Part of a small language model's weights: 4 heads of 96.
Each number is 128 + 24 x the weight over its row's rms, rounded and kept within 0 to 255. Layers, rows and columns count from 0. Numbers have three digits each. The size before them is the row's rms in percent of the matrix's.

# down: layer 3 MLP down (transposed), 1536x384, rms 0.0526, rows 1217-1396, columns 64-95
# up: layer 3 MLP up, 1536x384, rms 0.0605, rows 1218-1397, columns 64-95
down1217 084:086124125140099132133132087121124099107106158115131111132193137102152125135104121118124126122162
up1218 116:126170152135146072115095120134140139113148114101124115182101095110156128111117126153089158103158
down1218 110:073111156158135118103084132108110107147164137132108128140073133112111134124123141099098109121133
up1219 103:115141121140149160132129109145144123162165162131128123083116168147107113137126138142165142161126
down1219 110:113130143115161107088121137110159111124124122144125135175099132162128134117124155136140146184143
up1220 092:141161134086114097120175135094140156124142114141129144115108132096139137119092157125116150094135
down1220 101:147141140163136137112092109162116102091120107091088131096159157143155113167149100110134136118140
up1221 079:137124161117109104099092123091082132130102129146101146100093117130088139128146132123143113157127
down1221 081:109137116150137129126095110135149115173130129158140119137131155086151124159153072151110136142097
up1222 105:128101112140127094104125139152130092103130133153107101110125154121114143145119126164125109109089
down1222 108:120156155133157150080153146147126109118136138125101130151147137141121087105176161106098129134159
up1223 090:131114122113117102118162154136114126099103065102121126173138166130139163126067137150184153162121
down1223 095:124094113102158179098125168140130117128129132144110159130134127096161167119177154114144158141104
up1224 085:127109121116156071118132122114092112153094149133144144159100153162159141154112091168101091155099
down1224 104:148135127119097115112130094125116115127149143123150146125156142146143138138099135139106132155140
up1225 106:146140097150121134078111131101085159117122157116109157121123102120123150127124125089150176141124
down1225 110:132123177149111114127144157159134138093137100113096127132124124119119092140107142161118131143107
up1226 092:146134141121172127202111117190094140111143172084155146102117173143168150159118106131103134148100
down1226 088:142118078112166134127079129141156169130172160123113142164186124137105130130130104156129143101143
up1227 104:144132093159127136174163129136103152088130115160114109103082146158153099136140149174133147125177
down1227 106:127112147131078107136162101153145133180100161170125106132124157164126156151136145115132148150144
up1228 109:140156151088185142122097113124133131121111164102120110118138114126108091091107181149106142154171
down1228 098:118132166084103156129143141182118133129161126146133116158138137143142123108097115147108168125186
up1229 100:146147154120113102084162137153149131104116122084146131118131146107175127080182117113116097119159
down1229 096:112102106173103172148127137125080149174156098124100119098101099109111148152101155124148167133122
up1230 097:080134138117096159143128143130124155131124149127129032182127096133107160125087130099102093108195
down1230 075:149127141182125112128134160113120150134133139130109140156082147120133157166149135168086162159163
up1231 100:129142100123108149132119132147107106175157086178094086148116107098148107151139116117113166189197
down1231 108:120149115114132124089111098109123130168122140189146121133127138134132131174131140155155120142130
up1232 096:125143146131108103104095145156143087112118136087149113146092131130116096110136104100145136080118
down1232 081:148117189105133119135121136118132136156167163162109129104136082089125137191147116113086131150136
up1233 094:124146143083151137118140144096149135166146134090153152126131113127091142092137136117101089119122
down1233 101:134135164165116120142109136142089125099161154124142151133164095128125108140157140114120138117094
up1234 097:151151111125117089136120100124092137130131152155171112142104092175140125155128120104105122108134
down1234 109:143124128122104126153101118088111061173169148127152147150127119128101132137107168133116115133157
up1235 100:132123142107139139214125066133146110174136124122172143111159102102116124154137145094150107163115
down1235 104:172164156138125084113127172094112099093152112154133139121160149143174153105131146127121091124124
up1236 104:076175083144118128101101141112127147135145095116154100125130156166125181136083129128113098134139
down1236 089:159165167141122114139115106115189123123131097095131101118141134163150140119125103162173141133153
up1237 098:162153126115106148122118130177145117133192145177108140087121133176136147133160148154148135191142
down1237 116:098119119156137135172136137137115140146132138144120126164141131144130132115136107136081108131151
up1238 092:159163109107118125133130157121132115153164150112117091125143153145134129163158139143128124088157
down1238 095:146165156169129150152120116157177143155110144174162142109140099114124147135114109130169108123124
up1239 103:146110113194125132152119114121125148084133128131133130142101115112154167131104143114150135115148
down1239 112:126090142103149119131101139090127131111169145109150093122144123130127140142129127131128128155168
up1240 097:164146146114156123144113139144129116152118134147139099140115129126106051105130109137137192123128
down1240 094:124124130162102120147187126139128112133111137100089180123151141129147113134122096118078154112176
up1241 084:105104120131087103161133149117122090131122164113165132093126126148101124107168121118120116125127
down1241 092:086109179131151157160171168122116131118131103133175129148128140133126128130133106103108093093135
up1242 093:114102163123128083135085142160150114090148153179148103138100122161138095130141168133102112153093
down1242 099:135172144101146113118104060134137126126121130109109117099128113130085175069097162132114133123145
up1243 094:115118144080098129193140123152084154126101112161148130146126109091096142156153077140140162115123
down1243 085:144120091132100130135122103131163129146144158113146160133085172120120077121115145119081123075111
up1244 101:165132128132111162132109095077113107078150124127120144128158137138125126147097130124117148152099
down1244 091:138128132136065129105126151178153102129123112109164091122139108110109137149114127129113145135104
up1245 104:137087108114091140129115085170178116132136126142167112111143111081133164111115143156152083131093
down1245 107:140110145130136150158144152175111141142116129121093134139128140133134131123142092151129150097166
up1246 095:099110101130109172154086119122106118143128110147153139105134119145113161191098165126094162101108
down1246 106:140122110133177132149159154139131143115179111070160163145100120141118105118095112140132126157134
up1247 101:113110127138129157112119173194119114185135107129145119117129111069164171130112155106119137122153
down1247 107:134096150141167155122139163133136134130159097134122107127168154163108166111123122088127122104080
up1248 113:133149120121154119094115083130136079150109132111086120118126118114150133167116129115115075106136
down1248 110:122131130122159109139110127111133142123146124123140164127107155129102119103129122156109131127116
up1249 104:154148144147108127127134146127109147141147138128153157153106120151126122093110154168147138174145
down1249 084:121165117114128148116145126146168140134118075131116123152169114108124107082133097120112148142097
up1250 107:102145174139171136154125119132145144120172128135108156134096100104117149146116118193100138160162
down1250 103:140150120142112136161129155131131165168075127122108151124090087180095154136100100087151112133102
up1251 112:127147147160123123119132117114109152107121145133054114094127089072094122151100119137122137102118
down1251 115:121074093179081161112149163135147145128105144123121135114133136168118098124120108123096141114153
up1252 100:150140116183130093104139139143178126109096150116180159148122125123098135118160139105164124135137
down1252 096:144115145149122172126117146160127173140143128119121130132097154134098128118074134131117164142065
up1253 127:138169163132103108151095121128121133114112097121123136144162160103156073148155124116084070194089
down1253 124:123121098143117140140167120164134130089118095112116104147169158145136132121130110116117185111113
up1254 079:161121161157123117170126152134085137096146150106158128106116190120129135108088102148148113130140
down1254 075:113123092129122121163170160128139139143198101149099120147068075097113137149141121131098168138107
up1255 089:152116136122153108113146086114141098118130145128144151110148122137114111120135134111132129143154
down1255 086:139150125122144146137142118119140142101186142110101113119128110122147134133135159146125134103141
up1256 104:141120050141121095161107086150100135118128116133139153123126107132113129144150110101071146207177
down1256 101:107129120177122115166096094132071191108126160078110161117102129097123117103107121113160125141115
up1257 070:113137102123103137081104061183152127165154105131141138114153148124136080109125144140123105096132
down1257 062:123136149105131106137123207101142122140180144125109117134100090110106145127169111140156130144121
up1258 098:105115138145115165139123126142109114121093120157160127126128104111134115128132125124144112140099
down1258 094:181131096135091128127148115094127124132110105072154090136100089160141129118111129149146144156146
up1259 099:128112167127125130120119115101124117099111105119179116098134148125145138122121134120143147080105
down1259 091:161090143150145121130171116120124110093121113125166111132122125126147128172171141161096139140154
up1260 106:135100133138129127130111134157136114149110132128138104153114109122152204118155116110148158096151
down1260 109:097156137183156141111080107176104147136149155094179137129111129106107126119105062121124145124101
up1261 101:166122107123159144151145151148125114153069136084142169105093109099106091142121096142138138123093
down1261 089:187125091101142106108115115162135110114129156103115141141104077117120156118135112163105131133115
up1262 101:119120118117111098105114166155111090125100094139108100142151131134086164097153139111150088093171
down1262 105:097136170137133124146140163111117115089104106146113153140168114140095124089131128093130135150183
up1263 103:143138125093168136121083156112117171108155145161106078131131159132153154143149115111125095106136
down1263 104:156134153134103077132092120144112142155119120163168120102147152153099107131119161147156117164152
up1264 095:094162130079116147096107117129134150104127109131140138149139121152130141179154113121132162115101
down1264 086:116126153152073165087142149123168104130126135176144151127136150123113136141101090117126176097147
up1265 103:157127133089123101122130165159169144116125086097144146092110117153133171126059133103108152153126
down1265 077:105155096124137122108146122159136107133165128070113145131128146150100111127119119183113105109156
up1266 095:140111101133144133072150110144136143144145118113162100107143129131166113148130106145131131129125
down1266 098:152154108133157145131162139152134117111170129125163104130162118124096131103141139141097169157112
up1267 096:153106175155084140160151117136140112110118127124144124123110166143167112132166097121151139172110
down1267 103:148160088134091134111145116135117161126132108123142122136130096128099092108120132143110098141161
up1268 105:074124154157129096111131101104136158107121124112078128121113162101154130150131132115129132152110
down1268 098:144105148124109163139134118163160128118136099131143087159137133108153134111160150124138139122133
up1269 116:125098150121185128137104150081081157103114144111110053139169103118116145095177140150119129143132
down1269 115:111130193081158137112152124117122173127106122076113147137098105106117116138160104106093122159114
up1270 079:150100133112155084132136119139144176110126124116159168176117108165161134118100151128121114102131
down1270 084:134150083125106058126151138115126146156134087100156100086124162110138106152113132100087099165171
up1271 103:154137142165117114150120184099158198077105107119134149105085123091088159150096070152141135124138
down1271 074:116128122130138157092124103135145129151138088112089100121148093131107130099097145165098154126125
up1272 093:110130085168078132132107102193118138162168165129139159105161154117173161150057140100121131125140
down1272 091:129112115131107121109118124117166119140102084072093137163129102103128149156190181139141119120131
up1273 094:103093099132140109155115127131146155180088163137158150100142149154148122124127119113140092150145
down1273 100:137146119142125111145077115141140124159122104134145152152110086080114143102171150133157134150116
up1274 096:176121124142072156138117115116099127169094137155134129091085111112089117120194168080127088127123
down1274 109:107150101116120162132132145114129097145160142102134092163101135133111146148140150141107128137116
up1275 087:135142102127121137132136159104161175127132107143113154114136159157137180149096109072110154142108
down1275 096:077121146138175153120078145158132089116144093166157127155146130114140147095072125120122123162168
up1276 101:093161131144140141145121137150140127148165113110116138113151123065095138112099152099122142116112
down1276 097:131144143107074137157107139131166131130088170157134099110135094122154088113142115140085130105173
up1277 103:148098087131133103144114140085140148105123101157138105089117153120133142158152084113125137099116
down1277 104:089134149167119156066171125101142107168184126120078146170160163171143107092134115141135132091134
up1278 114:115100151125135138150119153145132091079116183124145123137115100134120143128149098164151158116076
down1278 110:098128136111115119129146148143190132112113100118115122130118165161166099120143120106160139137160
up1279 108:149112099096091136126127155107132123153125118098140149130163134115138122128133139163150127119130
down1279 102:141126080162154157109090113133122152126086077104130131102114093142092107128161112148157117123134
up1280 105:145188134121108149108140148093132114151085123102139099111150139104100100109151090124125142100164
down1280 101:109109171137098154137136128105138127115126125065133135170109134157106096093132119143120154150146
up1281 094:145076168144132134138168114094140171144153123152134103179128122126156094121187126135164096108100
down1281 092:139132121147116106064104140129108180102138141125129110149118124119125139160111121128135116137102
up1282 102:135166140144120127129136081152133151138111110151139160134168137074143154116109119117154133134109
down1282 107:104152158146123141136122117144113144119142132135111104107140144129148131116109122138096139092185
up1283 108:132134128150104122120149124086106139125091100154140152119140135114144092152133112139134089118152
down1283 092:096129091117153116173100143110118103125148144138132099117126136120120163177142153126122129177158
up1284 096:122083114109149142078131100182141109121079151181139145142096094108167128116169147107114120104158
down1284 101:105090166148161114149150132136106142120148122134150076120131113144122099094109150173128137145118
up1285 099:083101145217123168174065125138149118184106100132126110120105123137122149116179173105122126125107
down1285 100:140125116085113136117107123140115164113123134098131144156109107141072116094098129121126144106156
up1286 091:152107098162155082127128129122134123112107097163124153152105146121150130110142159140171109157148
down1286 104:176146158128130130140140105169132137141149124153143156118171129144077113104165106069134129132179
up1287 104:148121149123118124145126105141175145149146140135130137129156127139113106121145084152099153108171
down1287 111:135085132111094139141071103137177138146085189089078138108110120113140128138158163117089129155122
up1288 105:116095161130103113119100097109144103130168108108076144174077109153134088156159105115150120186139
down1288 106:128134106134144123147135134144113141099162132153160142150169103128160178113140113151129100138165
up1289 100:101113157149169133153138155132155140112142126154121148128116163173132140107132123122146144161129
down1289 108:106116117146132164150114165117110145175148119084120168153149131139170124121155144130142175133130
up1290 104:099156153097122119131125149157151088095134134093133089138116112126148099070152076155145112140127
down1290 106:141157164112149132100131119108151137124102124155106124116118171115104142129117140180145125095136
up1291 106:096142083157141121133121129129188128138153154168145126149098137150128099146112110132143112147150
down1291 106:105093117118093125146118113146136119126150147144125114112160115090135088131106125115128141115113
up1292 111:139104145171132150125131170131100078149160113105137099115106150123107090146114140072104141090134
down1292 114:143125121110158110090131153108185088143106114137134109133140116160117172108115168108123128151135
up1293 100:088147119111137152153155110162118148093143106117134106132148112074144096135131126097180126120110
down1293 104:104129124130144167083130151108126081127096134086166149098137129161077136165169166128195129062159
up1294 110:126112096148081109133107152123067090136105158098140142160126104114152123126101118103125136088161
down1294 113:108124088118097133169101132115134150091129144135102164138118130125075147096105134138142131134113
up1295 083:113143134119118146157093129151107094175109155127098130123139167170115134095136135099128131124164
down1295 081:128114090201132101150079110138107093152145126138175152077162154166112091131140122153121119115165
up1296 093:151159173135091116088156119096152132121102156158155140135123151087102135194127079149134155109134
down1296 091:114117138152165139174098083127178079159124121144112153121151128153164105113176131093158140125101
up1297 101:153144141132147141091128120147132140091112128142141118159126133139135114140095086156100132135137
down1297 112:146149165106100178090128129107156085079145140173100093109091091131117158091134169138118113143159
up1298 090:138127108090091121148112130130143084142112150094103133138109124133156140149142109101155138158115
down1298 088:135135091155101121136139153144153138131144130127161135113130156095087133162131157126124112113066
up1299 083:149101133104142148080121148103187144125129094108148080156127142102120118159086131092106092098141
down1299 084:130162121135163127174142123071113145149125090152177094119153133131149125191128110117096107067164
up1300 079:120124134160153095090129084129091123116126138091109085142121147156122127148162097161130148146150
down1300 087:116148136134140132131120101111124149123113086139150147100140111131146113136185100124152155133105
up1301 092:115116158126109100149165114136162171133149157183118141072160135151067126097131075128141126141147
down1301 081:118143137115109117100137128123097118102152125155138110167157166187125131127149117153139097121151
up1302 103:148111146145155103148130154125166138132091097141151109132120168126125111119108131163133138147115
down1302 101:115119115107112111119103140093139190082104128119135143106091121142147144128143157149166129173164
up1303 085:156104097145088126091149165163097132121079123119120149063127114133138140134104111158156117129155
down1303 078:077135143127111120171186138105106146129146115111144125155103143101112135130160148118146152121132
up1304 093:121120128124101088089117166135085164126105063129143124092129120149120159086134143143128115103120
down1304 093:122159145138150118140106124156150117105152117125159132077098123156156133134112120149128122154157
up1305 106:078138153101094132123140167158116118144168134116111129153139128138102127137120122144116149127125
down1305 101:133116086149159146113167121119128095122137130172139122133168111167100127117127118117148133156159
up1306 115:153133134131142123134131176137074135107130128100105132098153112143155127130115121113112166108119
down1306 111:076122132142083130149132082145102115109137098144113127185151100128146127131128147135154120088112
up1307 087:182173116128142092094146145170137128109118147115126112116093163087133144150169124136143108104106
down1307 100:130125160157148116123124155126118138126117093139155115113109117171076126134138139127110111141105
up1308 098:103145176182114124149157092113141166135134081111112100115112152173069144152080095168145146148121
down1308 103:089097140085123197149130137161151144144156067149125127148154120133091146138080123153109143128144
up1309 096:146137129129158135140154144106107083110136147112121145173107176125133170112112167160101108155064
down1309 112:155126111099150092168109137086107135167131120102083127139093089122159094102091115094161109119161
up1310 103:089167138126149156154098142177132162140139108121121117109139159159124078150132118126156131099133
down1310 104:092083151112131165087123112084108119175132119144128086124148101128149141111157119156144138142172
up1311 091:125113140145101125140079114140113106090135131126127150091098112165120175136118171130103106094105
down1311 087:083116145140125110147173110141100150130102094047154111124149109126116122139079122153066096120146
up1312 100:140111151199139148131103157142157117122112100146153127110099159168145189110171131121118115135125
down1312 089:124164139142111137143112139111132146170171086065103120186126119119120134120117098133128126123147
up1313 078:168138128115134122130108095137088114156105113115150094109113097132173134153096103151145083134133
down1313 090:112146108144122167177107133104111147182140122129120140145181116152116151101115103122114099140141
up1314 096:106100167121091131120167162124154079165126091084164109116168126122131106127089155146090118148112
down1314 105:139121166157131166107158141165091110126107155146138106136097159134078101162111109113156078086130
up1315 086:162088096150079159128183138116120154137152099134102109143126126123118102159096110137152125142142
down1315 094:085130146114149120105102145148118131124136118116101116130124128107140087109160122153154180079110
up1316 100:073151133150155126150157147174113109132152104169124100171106100131114129135149122128137117165148
down1316 097:172096136102136124124148142116101122124163132084118124130123071132131132097123141096106176100121
up1317 088:144145088123123142166161089146093112145131154119156124141114084148136123139151105100116108139148
down1317 093:098134107157121122145129119124143117133165150136149082110155133099137155136164087113133151137159
up1318 110:142123156129109128093108117156106130116112100115162111100158124119147100134066132138129090144132
down1318 111:118121120147150146101143156142123123135106141135150110150106079143129150121146134115132142129100
up1319 108:106146135161102131112136147107126165153124148144162110134105137105140109106166112133186115131136
down1319 110:107137141151093143145124167106109190149148148119175095140118132122135135138140137137157136161094
up1320 093:125173145078134159120124125170151133110160132127127134100134139138131121120146133118117130099131
down1320 102:077146105161093144107104131092133127173073078171148152151150112164124127105120107099161121102131
up1321 095:141155164127061149143098101099139130153129082127136175152118136102083133145128146115132127169140
down1321 105:118117095156116156135099118124164147149128128130146128115089134143141132139126185121103110129107
up1322 094:118121099105110153146119142155094098134087153145144162113123140151154197097162115135113114148148
down1322 095:163128104114139077121097152143131100197151150153093130087155102112139105138126173139129132127196
up1323 122:138126137127125122126141126113142101156096139116134111124163108131163120191128127155131135139105
down1323 096:123107117156107098101117132154147136111126158136113159073106075141178156152134147121130138131103
up1324 092:121149144148124135137145091143150144163165116133105141087147116116153136096100126106134158112190
down1324 100:148124142070112122159139148080101145142105125119134148175146145159174133107100069142132110076113
up1325 091:078107111100128173108133130133113111138125130143100147159131137113133156145097120133107128171099
down1325 090:091164137088113104139176112115101117122088106119140138140109120098147116119084118096110064091167
up1326 095:060115164090090149097153114111157164161141093098116126113121110094096140142149127169140144114125
down1326 092:088146103140160122094080141128148143138134154134154135114126081094130117127145121123151125097115
up1327 084:119176102127147137100119154134143157126179137075148131126132118146149122128090150172148100135131
down1327 079:103127134107130131168131115156133143143154109144169122130167149141143181154172102143118122149133
up1328 101:086165087171123129097106122125142124121104152109162120139126174164174118092135180049123123109098
down1328 085:142132125079123141124123108104142149124106137100121177083112098111112143167092118131076131120152
up1329 109:106122147104161117152113088179160128072131152134141116131137086137183130169139163107102136142137
down1329 117:130134076147140110132147088197134099124126089138120133150125121121104130147103095106132138142125
up1330 103:148146184116124081143126103182141078113109118118137118116137113146144112120119166160181146111150
down1330 099:145147102144131122096112124138117130091157142085125151166112157129092099086117119158115106098102
up1331 096:125141134101137123077178182128123133126128122089143085087147120093123086137143097131082090096102
down1331 105:154078044125099114153141140102128134131133125117136114141150121137124142177110135091155170117113
up1332 099:112145110130086128129119160127065131092136069148092156142085134136120098104159120116140093095103
down1332 105:145151099160141090128116118127130128144097147136154173117143160137120130135086141122145118145114
up1333 112:172121143160120113177138134105061127134135156134127088133103145085121137144105128169132102134102
down1333 112:097181134128116106142138099134141055127121131119149105138125095133082093109120107153086155133159
up1334 113:154132139097158131135109114148143094157107154149085133128145120148087095079105141094121099150192
down1334 095:147067132149105123122111150151169147112141135121111157140129107130122113115100090138088158104116
up1335 094:124140132115144135141111085105116136127141118143112115129158108108121099108078136132125119142107
down1335 095:144102150092057153129151139127131100085118097116098152130093141119135141154137104119130112131139
up1336 123:128125116100108143108125114134126128119124123119147139133130142132104135124118141111158117130142
down1336 104:108168138117123132132158137128122127150112146159131083153082108122105129162114159163124136135144
up1337 092:135144135165131095149121170163174157114131155099161109156165149127131187143111129127110142111098
down1337 109:142151135130163098144109178114115149116154112156140093116113119096130127172108111136170134079085
up1338 103:151113194133180142123177156084092112157142101096145111133122112067160154147094101132138149134146
down1338 100:161166108136148132146141128164113116147121103112140140106132144119129103136087095081140105153143
up1339 103:150098162124104130109112108123156100147148104155129168191120102147136136118120154092109117125123
down1339 099:166119140108094151142094143145092101132124152091102122124112111125109131123160123113060141121088
up1340 119:086176157118118096179106171126124141126104130192137152157123146128118136130109100105129113110136
down1340 116:163112133147157127118119097113121114138152144151116150136126138120089141133089134114113124171117
up1341 097:107129127144099162107136136134110094157085093145169074113126108104143149099134094140089107134127
down1341 086:175148154104083173073130100136148107137188152083102187157099105102093107133120154123142093104098
up1342 084:117160146115115131133100135136163118115121180166134113127125134117128139175150160151105117129164
down1342 086:114109152153155157117102144141112195126132106143178097138128159145123140116110129140121130145136
up1343 100:091073108090121107101096180080147165097097134135139140130116099140159128111133110107116175136142
down1343 101:093102173085091123127092158106174142108111097116138139140144096118133104121106126141131105097166
up1344 085:131123141130126136127102101088113089109092125096141124124169120149079115147129105114107136125138
down1344 092:118145156117137121119147096124089110148097119146159118089143111160129142151100115143138139078118
up1345 100:156146122142109137128149118131081153144110179158109117118146144124115132140132127122106102163090
down1345 109:097148108124103154089113100147101119111175132101130136131152126177098107143101154140123131117129
up1346 090:129133106102119133152102118135109125100087166153143146126141139167164161126163112152104077108120
down1346 096:133084123146144144107126147116110153160091139180133102120146173124147150118144160155108115127146
up1347 091:114134140162124180119056121113137163119164116123076106136151136157095087084127146100135153136147
down1347 075:136128094113150135124152104119190166088162104124194124107101079095181081138115152130131148151126
up1348 110:147102125166134080113166156120162121094147136146085136132126093133136158103130168155126115115137
down1348 113:137141073092123111115132122104150123142136107107113153166147115112102139135145143095142144139107
up1349 099:187155157148124080132133133122127140097130148118125118098099082079060140108156121080111134144157
down1349 091:100099128145090144162102116128177139149144133142136188124148106161120087140095098142082122102077
up1350 103:117130107101112121104126124127136076141148097118096110112155131142133098117143123164098127170129
down1350 112:114119172089159108103134134130134170084091105118145163122130128127149148087106141141111098121124
up1351 112:105134115096176150117137098089132158162153143130120116121165153105140169147185136121127145120157
down1351 114:132174119151142183157098183117110135130135118124090107078138097145107107063095123137128081129094
up1352 094:111143115096081178145130107141119141112160119137113115175128159116128123115106111116145133107168
down1352 091:151122101122164117113100144147127136161142137137085128171124088138145149117120141130119110107145
up1353 092:125118127103108135149107138126102082150128134135160151126138172135170123175059135141139142106087
down1353 082:122113146176105135110173168148111145152164131143120116124106121143138136146111143159131134104129
up1354 109:114128131136134095132145124193125106155119137105128122088163136136147135120117134159131151179139
down1354 104:140141139159142136137134133163137106114106141133169156110125152129157117133121131174100128117118
up1355 104:154173128123123109113112146099134094078176153117103127137103133139149143099082122126102118126149
down1355 121:135150126138108144131153104138107156116136103094131146147116148144146086084102104173127157150139
up1356 102:145199130079140120100119104133143161117170166131149117152134143187146095115121141068151115082154
down1356 097:154107159122140092114110135133144131102073164140116107176161113112134138110129149121129126145121
up1357 100:060139119126135133114105055090112145145083138098136102106129142155121095154113128124145107105114
down1357 095:114071092156152146114130139161144089081160130150164155119110163138114100120133117159136142118131
up1358 103:131140117111109138123124145151130134137151132145129131131105089105122112117142131141128082128129
down1358 085:128105153147112127157149117104160127122108156140085136163128131124137100170106103177103159156125
up1359 094:139073121119086142166116136156152105096111091145138098113133149140112118155128164062100124117136
down1359 088:119127123146095112086165125118151160175109120083113140123103124141134150177132104119114103147131
up1360 091:116102146108137178151147129137115116134119132117119114128137111119116136126138125094131131143143
down1360 100:143114114113134110135117118154118137126115148155104122122113127131104134194140126109178123143124
up1361 106:132139094133142130147106111114127134154152123074116083133133139146127163119116118170164126122136
down1361 097:111149087134088137141095087116144143118143165122155146128090098132087157128103162165098122176097
up1362 080:170136087099157073122155137159118112114078159110137142124128147120153116114156154150121118106136
down1362 066:114139132136104167100109144151129132142140136154121134077112115082136124134130130129155108166145
up1363 103:088115118117150147136166122124101129165114085133130146103151126105140105110134150093132130165145
down1363 108:186142134122143135128152145083102178146146124135140120132115121128119130126121104122112122130190
up1364 101:125147122095131128112151141165132117114132130125114096114150149157089102132137126113122105123123
down1364 098:054162095137143117133141075111130070114121127136151115096131090129125156115077110124113146107157
up1365 111:128150135155146080137103108119113132162133072126106120153167100096150102117117110134119084121178
down1365 106:159155136052120114095131116127073148130131161119135178132116098123137151144125134120174128129105
up1366 087:127117121116166093184172119101155173170115164120149149099123102139115141121114140158145125161152
down1366 076:137151133142142114145132151125157149111132083097106110104126096089085117153107159113134111118120
up1367 086:160123121134094126112099129140147168099134118139111101139144149096082135150111127141112155099104
down1367 090:137143107121129126142113114113113148147131126122134083137156153129100160114146104150148120124138
up1368 099:106107106145132133087129144104109124114184140210149128106140111129060115146157125152138093121135
down1368 091:106137146135147153127112152103135115105109101110128186149104162108090135131117087124097127111160
up1369 082:164125132099157124112099125095129136141097172144144117155108119122114073143169101159115139139159
down1369 080:153097113142143119074089134118152117122139139160124143173095124150135161138090097137122109091119
up1370 116:122154120118170127149141126132124131126084080155094151115089123148155170143103113082125123117088
down1370 116:112094097184130132163085124122145143151176126128125115133152125067162148099120142116155151109138
up1371 110:111161131136107170115109092118122114150123125106145103123145158114132108091119073125141114087112
down1371 109:208154102136130131161170137137107096103119170112157121124117141130143113135121085115103122103187
up1372 090:114138132132141118127136166104134118120119129128098142149116107132120141173111121116147144140166
down1372 089:117140164071149079141114113127094124149128109136130117134126168134180130127143133086134087127160
up1373 098:159117131135139121140068094140090157108119150082123134108145116097114129134139113154189108114108
down1373 093:176164091110108145159141117118127144149142136088097136097134094127142149133149147098094116096147
up1374 109:107132088097131143141145103117153130129099136133159090171124117137111143129144163111126121116123
down1374 117:143139082088144092104152121130160088116150115121152155160103133114088115136128141138136115098113
up1375 104:118124136147168130146120128132135113148104100129144106108139153099092098125106132148157141101119
down1375 107:173194104130098117156153132096103141122140186117124111122119119153106131105151103198077125115130
up1376 107:129134133119158117125121114127149142136054097123107104115077157130082140133100120120059110140154
down1376 116:137134139084096149137061100133113143168138097130127090112195099170148113127102126138120118125157
up1377 100:115117104129123149099142116144132075159118129102064117117143130166130122122161128118118153161111
down1377 106:106126185125180179150153127139127148120148108142098129062189133120119141169091085171122129126174
up1378 088:140140096125124094144096134092093148100129156123134131104112141125144150114079108102123129145113
down1378 087:114154098083138118128175102160134101081145119102124106106120116154123116151149132139146135133157
up1379 090:112140112155119083155104109130108110158149113108142143181108136117132124146173112113125182150125
down1379 076:092088133113111125133125137111142116071119136087095088124112132142109082129134108121132118111126
up1380 105:120110118154137081115114094147131153112084105084090151117120113078161185159126104123144193097130
down1380 098:133136152130161097084147110106100130126125140142138099082122131127156118141100145112142113130142
up1381 102:186095108101108141148102166096139123144117154170135139130149119129136106138149064115099137152134
down1381 091:153132108122138099111145116137129135106107114165111134170076103123105120159118126136150139174120
up1382 095:135098088118088145099139152086131134114113138097139117123151076136129137103167132155125129109114
down1382 095:133133108132131134111042110120153108148110102111130140126112102139098106145098118151130113153121
up1383 104:092103130135135129134150157125151130117117096149084102131132109113134134135124108147117155139153
down1383 110:142136130147128154158184105149101128129138127133133116126111126111103113180152142135105095115149
up1384 092:118080112151100109157111141141151141136168142118139128178165163098117079123136093151115110121161
down1384 104:117126148162140167119065130113173136114103095136130105114129125148120087141141141105142103122111
up1385 090:098112164129161158124130090121107114122153159141114094144101151139148092142112115129143145102132
down1385 100:104111118123121128125156163118159137114079174109123158137154090123131151156114143141111118141120
up1386 097:145137123106122139102159112125141158160131105136114168178129139144098188121151101124148074125100
down1386 108:140137144111109134092154133122097104082116078118077121118093107107134114119138158139147169138178
up1387 097:124126151129153112144093142125144104111142119123136123117129111108152151101154115163157090149128
down1387 106:123138144160130160120139148122131144154105116059108103117115118149183112184175083120168141145140
up1388 096:127129144128134115137087111099147118132121158114135137134148100109083144115137122144141162148090
down1388 092:150128113153118167108194117105137146119155114089090109137123078147168121143123105134120115135122
up1389 106:102137100124104134127106112111118133075119146149114167084096107133127141122125105064118131162154
down1389 109:110118105093130136112112128173151120140128164150088140166093116116122119119158145083111108160161
up1390 096:103154147176120099129121146115140159112086164127091131135145140159200106185141090147143145131133
down1390 097:105112112111128104153113121149110101135120055160146129111110098135137124153137116122124123119115
up1391 104:127180142126160141089144135142099147127138123152143140081131200144128049117111097135136122088069
down1391 097:143089148120130159079142134121168152122102118144146147172091112112116129120166106131128132136114
up1392 098:098094154104144126101125158132135106125133137074164158138136097154108135145127104153107085076112
down1392 090:178129155104126113117121177120149152167137099179195101124142158136150127136119129139106117117105
up1393 088:147103113135154127114114132103113155103105111112112126148156120166133148122124179127114110132142
down1393 106:049123099085105122165115147147164102117182167150151150142145156141162126134176157116137122125128
up1394 084:124117114137118159086121148080113151115121116191140122144095156138154123126124112115162122115148
down1394 086:104087173126106142117068129127135121126133124153115129173118161104118166095191163150127134160134
up1395 102:110110146147133121121104110129129086132134102133113105141121100132146126137124114107149153127174
down1395 101:104157106107133115104140136151134123110126155124183165132106130133126127101156150102122144166133
up1396 109:124107199105118140154143138098145133144087111114127121116127157095135148120169194163147145122125
down1396 110:107088131126145137150130120142115115148125102084127141138133076131131118130131172143126092114148
up1397 105:122113127132127128127127122146174143133127104122117140131135129117111119161116171138166125166161